config.toml
rope_base = 3590.0
optimizer = "muon_variant"
lr_mult_o = 3.0
beta1 = 0.95
dataset = "wikipedia_en"
Each number is 128 + 32 x the weight over its row's rms, rounded and kept within 0 to 255. Layers, rows and columns count from 0. Numbers have three digits each. The size before them is the row's rms in percent of the matrix's.

# layer 5 MLP down (transposed), 512x192, rms 0.282, rows 293-311, columns 96-143
100:176151131128154135079106078138126103114116124125183159147119115141139126121143120132130075147167176045091153184087161092149125146082132095087111
109:125161136088143144079067183138110171154148153179143134105127159118126098087089117127144124108096069060185135129143072136155109124058078160070117
100:192146164144106166114116106178129159095220124125137143150128115109118133082112108077141132165159094111169068150105140168134161093065150170122142
089:058170108206112103140068094123118125127140141097125167087049083072103086176142110099166125141118155115110089119124209126108137109173103190153114
108:134128163118103108151145125189114151181126132130089151121136130104171115116147109117138175132151087196116147113150080122120191129105120124165133
097:139102163086079153077162138075123116130110141162152114134080110136132119172186148128122060175087078105088098119146184130166111142155166151130131
109:135119136137177126156156103147138122125169148153134142129144156158103083066160120103133142098083119107084112131089155090175156132082100097175064
101:106104095144096122094148092145098181137129140162068175137113164081038125138122126149094103150102129107153108080146097140132106111141166150133111
102:117194115109093155123138153101173087141124102130174119172133123222123104104096194097081098177111155125119126073094145143073159144171118151102129
111:118176134154103158096155106149255173173089180124088166182130166148122123167125126068144115117123142138179108108087156169117072141160175145105157
101:146171195152133137153131101121080098163187126145146085143153111139077132127031125124154113135172121138071153140125147114148182110108096101121154
103:114170113168151149139120167098168116098097113118134122134136098074090169105130081170134149212122080128150116130104110164184108120113045118112140
100:118074147098122153089111132130109171121160094095092103142096147166115175131143146113140143119095142104127151117127094141082062099135154125118133
097:108093173179166121103064125121089091075141108146174148125116169054144120133148105149125106142141106130130139170140109119120121158075156111118174
101:097164105141134094140136103115083135134150143156104152152153136080091112185120092120116060073094209101147085107133129146130156156097211125185157
100:175146134101096107121031105092177163112099150118128190113113109168080100147170088146165168145138104134106142109111136107127115100100125111171130
097:173132097109127166134116086152199109138129102099129125139099118154179187154107143166102086121146143081109059116161136105124068137146123113198107
104:092124145149175127137101092118131155138124096047129089175143136139081091195141111128112125081087142080132190138191063135153145145162132114115101
106:150121160097119084051117169103139174125107133105110131103124171139089183162087116133139161164129104101143183149124092180135126091125171167113162
# layer 5 MLP gate, 512x192, rms 0.451, rows 294-312, columns 96-143
103:061151138187127162147117109166103121094094070151182177098103099106118131160066078099104109126166140115144111156158108149155100159132126107092106
094:076140120130136080156110116159108095133168153163100105138126120141155201197175184071092172139107062092177105128191145063099116188121145050120106
086:173142162088062122147106108170124147152141109137077103103105148135075102166078093119116135172066089128084078149160203119139110091122108067150195
103:122127096152178168125106116081075097148144151095100107091146106152122150113133101101138221180196115159102087204099166102082134112092169088151121
101:110173117154151170107196141100094143117137091151162146101097124161162118105168155117097107173158129121062115166133139140109169106115100088155158
101:108146094104155161139172093105146099088108189098127166120093080106152118177090122145083144107130145122133155053167135124101076100137146110090147
101:106095116147135147129125078092121163100154157159104130173101114162140125147114120073142158173147139094128131103108095157114141128140115120152082
098:160169173131097111128104153116120153151165147105101114121114110162132093099162144129126123119107109212149186158160139100170129201095104191098114
102:117092103157184101076147140147136117193164143120071154177131157148103164152124172096154098186157149064111091125168121124080166134110148111088112
108:151087162124182146175152064106181166170188148128116093107089204072192129159141141077094140063166177132182103095099106147103083165157179142142142
103:135118072137124085150086156107128109097118206090158125152146104142100190119109110114087135120150097162130143111147110156094162149144094176149178
101:148141129110115104087065088145208163115176160175114195111103138128123154163133109093099181136131081162165110194112109141117140127144161174119119
109:160124100143137111133141171134203072080148135137164155142170140089187128157047178123138124105151107123148111186154119178086152126182171082171092
092:172184137131132132077124125150111155143177099085145133100158159125090165115090090166128118109184140132159072135117115090161082123080078158104124
099:117138129128119139131181182092121117148109087100154122245141139141095158179135086093114112071192134200123106123144155111172099078167041211149126
107:110153129170147153168159116079081126171113128133190142125157131175159113192100143133122158119151110069164183099132114129150170179157141109133071
111:094137065080045090130136139152146111093140175130176143115116161128098113126126104081175164095125163130175124096109143122110144157147138131098166
097:193167056142115120135120192085151129172063215128114147128097187146090121074152090099082153140123122110074145123131138142154134145122139112084095
102:130122143094153160160060135158088097102093146110118139077099085158145140150077050181167147114104156095166112130094146166097164170141172128088087
# layer 5 MLP up, 512x192, rms 0.487, rows 294-312, columns 96-143
106:118137100106136123169182140070111179117132162134120147133126106082131089169170145104062144200100123089084149084111127139085118137157103103167079
099:084133080131118178066114156135106147110109116117120129182138142115108130107082119187156100084124179084120103155116107163133145099127131158148184
087:184110149056099146102123089139131136102160102117169146104081111178093148181137111117143146170086095096073132095128121244116156145132129118107152
113:128152171107126085138061140167177179097125118106144143097123188131109149121110061085111130092175162135140155086157128146137080129117104202168111
099:147103086134074066144149169144078194162167105189124168139142180133107197133147105088157128163147130104106128114115128117126098177136119091117108
101:086140116203147136142085154169118142137152110133124106099121138129099099075140171146138129109127092095121100117100117088175139069129119134189130
105:143136149141152093113156112166142158163117162073093148097136155131133136140079143131136150144178117140100073160118149148089151143162153201145115
099:111127139137161064149121146136153137097108103128096113137139114120149082123107145167081163168092147153138111100154065167096074127130157159116131
100:171148098098108128115145134129107122115148126124124127179166064134118103137106172119069095108156164104128142097124137110123103101154089126083106
106:099094100124064169125132164095129126142163121141147076160090162136141087120150137154168129158128088143128147109113126046098139170109051111130176
100:145124164107142104130172103159157111083095109085151090105078080109155167154199111127135144108158186176096190113143146121194112116204093074139179
104:113162124101158116116068144148173167166117156174139106140108160165052129147143061140119137119106151133172130147119039131118135113113182132088111
095:127185117153147082117153142166127145115169136130115100139110167100165148144078119178146101105152111102160098127092076144101157179090102102133118
100:089122142156135137157067108107157085129136115157106169087067128109102095173160113162103179156096115165152143160188150124087158135142083085099137
094:086048093120145191114149156143129143205133116161140112152141118079149114144136112090109133093105154111100123135145088115125110138104119207118103
104:125137112135131136102110091132109187111127144155131161143051131120185126157116124107078088171171184130177189113095126130102069099131079145134123
105:138148133136161208083128093130090171053064137127116093140099077151144102152137132155145053093124141087139209128117163171156125117172073081127153
106:089157064156052169081112174125169086143132129143198103107109131073127158187126062104093138084101168106097075086161087160115168143171075140073124
103:150179073134190131116140111076034118128142083084139097186098102186145144120071136192132144113058160148099120050114132144138147121163168158110174